config = dict(
    num_hidden_layers=11,
    hidden_size=128,
    num_attention_heads=2,
    num_key_value_heads=2,
    head_dim=64,
    intermediate_size=512,
    vocab_size=8192,
    hidden_act='quick_gelu',
    norm='layernorm',
    norm_place='pre',
    norm_eps=1e-05,
    positions='alibi',
    qk_norm=False,
    attn_scale=0.125,
    bias='all',
    tie_word_embeddings=True,
    parallel_block=False,
    init='normal',
    init_std_qkv=0.0442,
    init_std_o=0.00944,
    init_std_up=0.0442,
    init_std_down=0.00944,
    init_out_by_depth=True,
    optimizer='soap_variant',
    learning_rate=0.00511,
    beta1=0.95,
    beta2=0.95,
    weight_decay=0.051,
    lr_head=0.0107,
    max_grad_norm=1.0,
    warmup_steps=200,
    schedule='cos',
    final_lr_fraction=0.03,
    batch_tokens=32768,
    max_seq_len=512,
    doc_mask=True,
    train_tokens=160400000,
    max_steps=4896,
    dataset='wikipedia_en',
)
Each number is 500 + 50 x the weight over the matrix's rms, rounded and kept within 0 to 999. Layers, rows and columns count from 0. Numbers have three digits each.

# layer 2 attention output (transposed), 128x128, rms 0.138, rows 35-60, columns 0-127
531516548543436472539563498519504614593428525468514489518451502490530604593464600495451429509603418479484378524460502492551515495477462506456578460495544621484481607565540502589497401419578527504473534626549453540416494517505448364397411450591520381438480369355392426552556589600452483505500540434472487535583513461562622484523585419535386502428523446499565519458536570539432368632543
548623607475405504470454488566497426386586510574539509684426662474475548423632496440555501423456554504556434478484485602459545554415450499373423438537545433457499504470544440596465498627414533370513480382472548501535421486520639603527505541476450375489471493583394448405643517518575366520480422548524414412475469534607550464558539520502524678326571519486542570438425524469404568417520
354498544455563574414399464556627621542513415572532464426506473522474602341471518406559499420518426490509473412508593512500464458522412426584596512461553523514427441533519514681510481484508400560377442411500520375441346577457421592414608441604468554572492465579490488434558456393600563567495398520420478561478496476563538520579594495519582535583477500495634573520562369464599482502478
492502434554517446428407600515534458508495479519441549426540463416460527417517475495546582450489537497446542369601508547546526517611434526551443550553505517432389404453572569513499437542545446564407518471447455401500481549496427586545465441538483500587450515499632605421476432385447369544473485620422479483480490517445521462568522556527573490619505539559491545545553522540620579428374
473458512460491429393520476443600540443450500411521484561649499469459449565415535522538522586497361499466405479478432609468492391552448537482479573570510462504465569462513505507448554437672623546466515477582594468468686547484588486455479547541430612423430462543457448465549475443404506507505473575506569584433415462556498579431480525549525432547537432570485476464564479524458523456584
392424549522537451401496474455557549549514590481485496511455435523478509396583462457517402399434571528421597460502583629346481550590392507556601416397590507555655525569536488531562479534456422455430513528428482489616464626505443371539491580415435570392607551555592513486480414412640566452566444542523485439565468441623414552529512474401519499463493437467584594511558506409424512499508
361547412454448551589433516520535468393533470476570471491443548573475516447474515435487574518456468524502450514458438626595536432419497513464374555573462517500483517658541460565485489554488509463484516410505465393452563572528519532425500440546632562574396496546379459467577408493361468577549419468502426546552502414532612499552594526503554585501564470578518460572514596359482544476476
495554564450547506479425408465445562532423555536691465619521474555418542486499547531407315458436471498423560552435547499441439479462612575523489459506529504486537508560515542584509465514511421517533392559433572584628502474509580444530521487419475518502461601515434517527499401415562586481457455421567519376504522503492479479508387566434443420459556488442559497477595519466554489507496
446535675477580473544250441429506450485452468432568479546578493431500482544454418460651522519567484610441329513585489511367476451549447563539515421388525600429459549446573604504383627509689578572525393520407530487582492582460535429449499479557415459399421456607365447568576538491604478493491591483541571537468423601537513538474433461536455587410465558421568419482514396517546514551552
421517436592483534502598519466526533572511513489411446548469411651522536466540500474418433624527441478549594591480499490692444484585407520476372508526503470468519442543475501461519463395545514480435483562629573462444454403553354512433561496534593592581467590484458586377463456590463442580486468560505508444524564526431495475499539424454469442476560490573406472510496595452477402567517
583564513558519432480580493497546567571427471525440515564396488518536419548578504469336386405598588522540561499455486477364492608446601505521446405419512484555597451601427517578626429538305462397531581543427473505624488541541451481559533482378385568532570549495504540436408488532705415460454545556560527468559537450479528375637507436467620497414456486492503536477512401458401512453566
534529482442413401475538566499610456516454402464407437561430464447529425529532483505568544481549580578520483397514481620560470544484353469464491426485433586410488543553464515461585530483604573471401581495443457445644527437508466568514470521508511512484444562597447507467576503502511414559451529427507531536405485469515475539538671449460619497454548430646561470487529425576386553421573
550502457487494498477521510426526516545502582583566546468603468536512515554504469585446400545493472393437650524476533506512466383551530476510473524562456541414389528530371472591494447459427454495518473571484454503504589487443642398528522455503386539650504480565559484554557529455401544533511478495530524365497516526460491496383429622577422520550531398563539575468572423557521474443415
524648494482491420556537499485588439398551449535390474586577563398558504515528597394580605519490468498547572460543501555438480516411441453496452468567427442466392557625494545460537496469469576541608561420535474468438540432439483469549474539589384472547512542409580442507486472441474501414629547413500483487574446518415581458450532422433546463466468531544540564516477497536438612505480
424620481488480456554495436556475386446554579469462527482546510547534529515419534532449583480478496507473487559543482379410585516545326508594554620495476483501542556467526445393382523448448498613494378429490530499445533464461492457485558491511463501554455457422536500574437454592555440491525554514506449516546559562593591543444310506472418530553433538510467536497522567515589460468562
451471383593500550477464518477487445384524533446402529391661524486519534609491412400474492505561507405435460524603364496391580527510583494448496561454395481486453594495583537333513651405547513517592510536453499494385551463542372416487485586508487548484478532505551569543363534544456493566579645647580569510463478488574439611252496618611461496526384519520442624596475491448468443414596
530523504356480519563411465446558606601461483512466528461352446442412537331444595509482534510483547506508509384450588520549533496406540454432592503487475565460526567575487483601566443559529488520490483414515503473629529526450603483410506502524406423550456469445515358505459667558547535508465553464556509610588483550553441448535421455499501470546414569467416550509567545472494390575663
534540515486607507415682455442547492328457421492513508450597546503519465525551530506459425501529433389587615477562637414420514481464413434554527526475477513561478412474458486614581474456543420526547407516577482501398570429520480406599559481507368582661528408593529439416419422522567509452530503489512572529518464563479475410514448508549398508512456578470560627428502348565615615498517
407512436529497588446436493579537537522480629412573503490568337428487464548441457579483489471447503463492524498397381534430551535527505591404434527526562459505489610427509428546435446497417484468535493604459576474493585551459520512460526462527460522462391551539444535456672456442425577580427462682599473521422620448510477610314474465515499527550540439552455523576656390438544450511621
438459454510599567487496478498552578660492512461541390423538438559490564494469467521471508527612475510515496515535429395673465529517483537483539520407518598449507368565591492450405509408644406537395433587545469402519458453496370531429603530459641537471499487557447582527424470484498424702468524461446630555347507486475552557417593453499536409560548532484487488538493442547522486405433
454585428406565520428511521469525387548510540579516491484472562497527578528441387537496480433477556519453451483582466441505404485527445506565576449432528478574577561550502564390462556445408417541404437579545471445536620583414629463510498502408512626501530598566545523483482477505521433510559540484475560494447527508438505566446432634434519462628480404430555476488519584635488583289354
545556528555524532555565431563448397549516514428516483391549382528656428698471455627512416586501529562499467494479478496545522511549395449487565475551578555377448536486355454405423479412454536548467428585520509525347395602522579426478572425591556339580513492503484583493621625542479417406601447486545418458476482544459477588511516457456444510464557488536587491409413477567510405554492
460543578464535550394408480456539412336444515533598676596492414439529502457495676397536418559512419549470596418465524492499463549519564452528419519545462541440352529568472570554466453410593512477430347573448505456454443534532514517477498512468414429629411499537398546418640521443514637598524592596516492476495496596502503540531582580500406634421584450463413428544512512527551493552461
563474561434528429553313511506410497558549559494535571472491572433398496508433511525547554383516531582454516523432632465498452493515648599398401523515510539430431445373586536411408502626590505464558426447562543370528481664454643570551476396450412518493447422546551466448538476454585533538327483582476456537522436530535626449543382540493447485584600533421478469551522420546648585401419
515473513492564486550471454600543478526476527354516528423535446438420385611449409552508413542521515602557476480554483519456432518581516569550506386489514441489556469518485486451477520495545583494537582622439510551552466554532439522566475515477552505411522477608493562456524421509558564493492481506471516517404496424458423557428507398525499500454553515568574431421446368387511609535619
402514488508501576593477538478414499471494453603496380383608502524461486485515442448424489442528490493457519495505515468606484449535509508531529481486531498505538499404566598489512493477667410504447435510457462520396462336581404555478488557506635538535367538543535515531515519565551506633429406359417529408477528485493547531527663553482493551502601486526504491543494384517620518539494
# layer 2 attention value, 128x128, rms 0.192, rows 36-60, columns 0-127
451453490503524442549485490469577705552581528446485491335506352489450566423572428534531531480570425507424507443635418422590442425599463557538554546452340523525386542443511492484388494428617448585529460676542456421405532483473451411474411533502454550555508506535488691579536549571469517305598508401539567592520504553468402484475480431570461331611511552537469424438624484542625445500562
537490441538447424484538623484353444519473536511484460553441604484521461584507462539546414522494540478461443558449538442504549524458468521450486574558520462604489545430506552501414527469541579601549617557537430621619527471548554405557438452379486463435460449526479440498461539671432458532594541463485615471455580451451550484509484504480484402533551488516431461614477538506432526474475
585527432543530521587574497618473514476477508487504466562480535466513512517501470473386374597568539477503427578431579436509476444374516532475548522508515417559508490498486472626417501371513579500565508517440542576578506479371524382430441598456445456459477508496453398589547566639527546498522407432540558618539544503561542576410482431468480448452554495517554465609501483493418414531515
506469473507458516602433548559444414564463474586436561557443529616537546408587443505472443379521624400530540498415552383537522632523590389569498477474519539533554476648516514497548478604374495479596417427508426561534402479494394562474599430429524411531527448541592486549471474530561542382486619443539467538450656408513559408598528508500436459496440587511533560474491462489562460510428
597502574521398495575472514531378506471572412450507466530518486452425475579487503453512605478504347477532432555590420447647606520437506536389495612545409566568378454343412530533424495481596535585470531505625456529518582472458566488564563463443640525580473530436444512452486528569421446529455470421523485502537451576515539436411573499541501507593484478648421504470406449591561525499528
511421493532538435394431541479484500615550496572404548469558551426585566586570501519543465475568468479507529449496448383499454482559534525537605472547594548520517526495536514437405454473413530509564486632600465588505506403490525412547519535439441418451498481633587511526413524507603576408546599489576649553422481465426502464557440451483541330459493509421483509416553455484582469467576
471414477403489500532522558440528511469632479417402576428511478493489369564520520452552616537468476586576430464545351567612660561485451516498480498428498560439376549476450418410518447575432549480487534456565443479468584465532342509511445520586520589513575588602545436495443595596454417463538592536430475573414478509421548514370488487507556526485376487621405513489373465558446556625528
497467393471419485587630596526579519522426612607515457494408558589476433380509441424555420455430487409484619540469485420575526564561539444422464571524433384449460500508424455514594525546415435569496523444556383553503506413484413545534553363472542555500607515492633460440504482560343530379561454509453505541452551430545501478582612607485400442619589514583535604494490583545485481518463
523523585453559377408450516495389375431509444550504608457550521336491464514497665537503566507492502491494364393491455467323540510449592546621588411569473580595557501486522535477476575535365502467580574456527601551526472553601520565548495529563483434540484532464503440490418529556605550533472471575513555460472489464545446501489473618465680544556433480429421503477496416460581560537439
508525546501440557562462505428430536466666430409532580394618351474412530437466521589506637522382416533494443479615440529547484448530378544442507568499451534505424501301541464453462504451580516549461451525567628465411492575536613410542440592520569564548524559412390563433558579502431503530447399529409404488535364576516482506326439499527492601531475440511491494468428543509514472524527
566496601578503538536418455419447484495517517533503571414479458549511543322531563489434450391498401386421507584516506277408510434519569481516539627469515451612525436491526565539465539452454452555535438513616618597429402590496557515522551557482438381560555464449544582615555463477383635463543377575449561535612486482619476441494391524420463542604451573414507610423422543425593399530452
424400487432549582534447515607455524549523477363409543551415524543509454464509630526425562553464534559621423463441539617575551578336473482523564468425592457574550529567533505412457428462505575492547452448439508525492485512480302591452358517618544482381529546504474482505513508507524337570399675517505437581522563466514622509482546438453517503397400588524440460499432480447483522557517
397360481539426484432426498466490531594492537450546550440491388617524579489495418523397469477448455424432450553570565377583483340517478571443547517471602447629617431495529498515504452508561473437546419620395595424572382519402551468435445427341612441550490387503446615537551560410393508503455450620433583535472471505583507528599446554497434559547544571533549490373510499487507421447548
565435461509470549503523441434493575525442537485495465552453516432453499557558427446504459549461535530505597467327519598565419516462693478440416355501376512466470400472531501533566509530452543458553567546461447454465493499488482570495508420579596529520549419503445490364473443391567494441414507547510551521559528538523408533595635530495480554446617533562509496466544395533473489528540
478468534536503450519394467577514383595380548604565530653432509516509571522563510506531470521547505469596563520424594484564426561539535478546560434548412525545587392545533472574488334611446466444512490427568528454477497491408599476468624395546570480523624364422550397316540501375557408521326375409459406492570489502538537438658478412484500475494548467466559500469489421657575421543480
487494499529497521507617649503517584420590439475604485453521561530524454610452374559578459521428479440465555610551439456406504564537389533443377505534638419451546580403404555477514615421530576631555589571553550482469486446589462495501497473496544601436572472617445610611475357483466504548523547594489511319386527417435546584583595624469492512434603547527620472503386492561517558433405
401530502575373439521398570597358563709492584495499637573520436505435539538421494558502513534446688566392402519391533552562474523393452531482505475534501482562441530480546504478477442602533562484512520512377591496573403597553526529414398424490637541469528509491393512500534496495491425529535466581412503520540577473498609531471485542471449514491507509571490451535470503518340462490469
535400506431514511554562592511450473471466388622413447593496559578560503461645447511541470503577482506620469469525534528542515587591637434555457538524465611476538408584531525425501532484517563531522453360646377580494516557441480542568558527532458501553537416533530373410341518515604388445540570342495469543429509470477500412591538490523508397411440442415425537514429455558523568481458
581563494477481383498490545514480348417423502525450581562449621435580391528470566516460382496475567622518483550403551567333552554532585427613503511540465435516448558446451470546514536481352494464511584343547557695494553491630534541476572452564371458501438529468551327547512508501480556530463434548413479438591556406513513522540395520384583606470483473459491504600454543489423461611496
611436494468415580563423399523523548455504528433411514522479466423475468521582575441396439427502461580558575540424507539605569541444623501506531536460433491497401425451445455529430415513497528493503533428495516548485500466555378465487471529619575421498561455422565452586569421421481489484433527540567454547572490562571600528496514474521532573431398514591476505455475472471476391642631
501397530458515558429493500431419562488425586567480354536446610511558496258469720454475590389465544467502534496379533556420470450500571456559488499446416503569613395532611604538578648554560388474471526433403511506564434588504490715548427460580530504486420474445549467507445433470462547587501596533526603492481547531600495498517578516517530560462441473406356504453570485432465668415471
435392466528500453452542628509465565566400491512405492480523557549498382461460448487481461509471602470553484492470523413463549539448437643491566404521543454542568496525573513451509582555487504572590470457590534499596549535485425484523397472514542608478554548563582475522444506624472451339569456421496538574436499469525541501487485446547579305534434493559396476498417562495555513594525
555555388443553559542634459583638597433500448480502463521503491536480504461524372540479427579544572483578573451514421504591464472544494511453495507493527400414450553518485415578555518413389536574446487507438425542454625390446296393437479586563416530450531556568506435526522475529518447337600503488515461550473572481432482580459548467487468476430474484600544426573596635443376441609570
545532563511471511484537554449472437491412562549501468623540527568540564409501585431544610445533434406503469540509535518572576467555513454493496641527524597488470485490527534533587594506522386494379426362509501578505476518435578531505571502466457506581456553427460422445442508526441487481558468515466460473525471536566513456506538539434405559589384380458445587529480568546414452472476
556527447490605407425555465479535440540462565456500534507406523431556529579505577549599495635548550599491435437446545508422495450363522507512548534481529541528433557567527458500448355505385506527453611468535477530552525561523572472414540473575393422473568501539504390484476450530432526478582520538518597637541460511461519480407325458463563426502439443508461505548464584430434418593451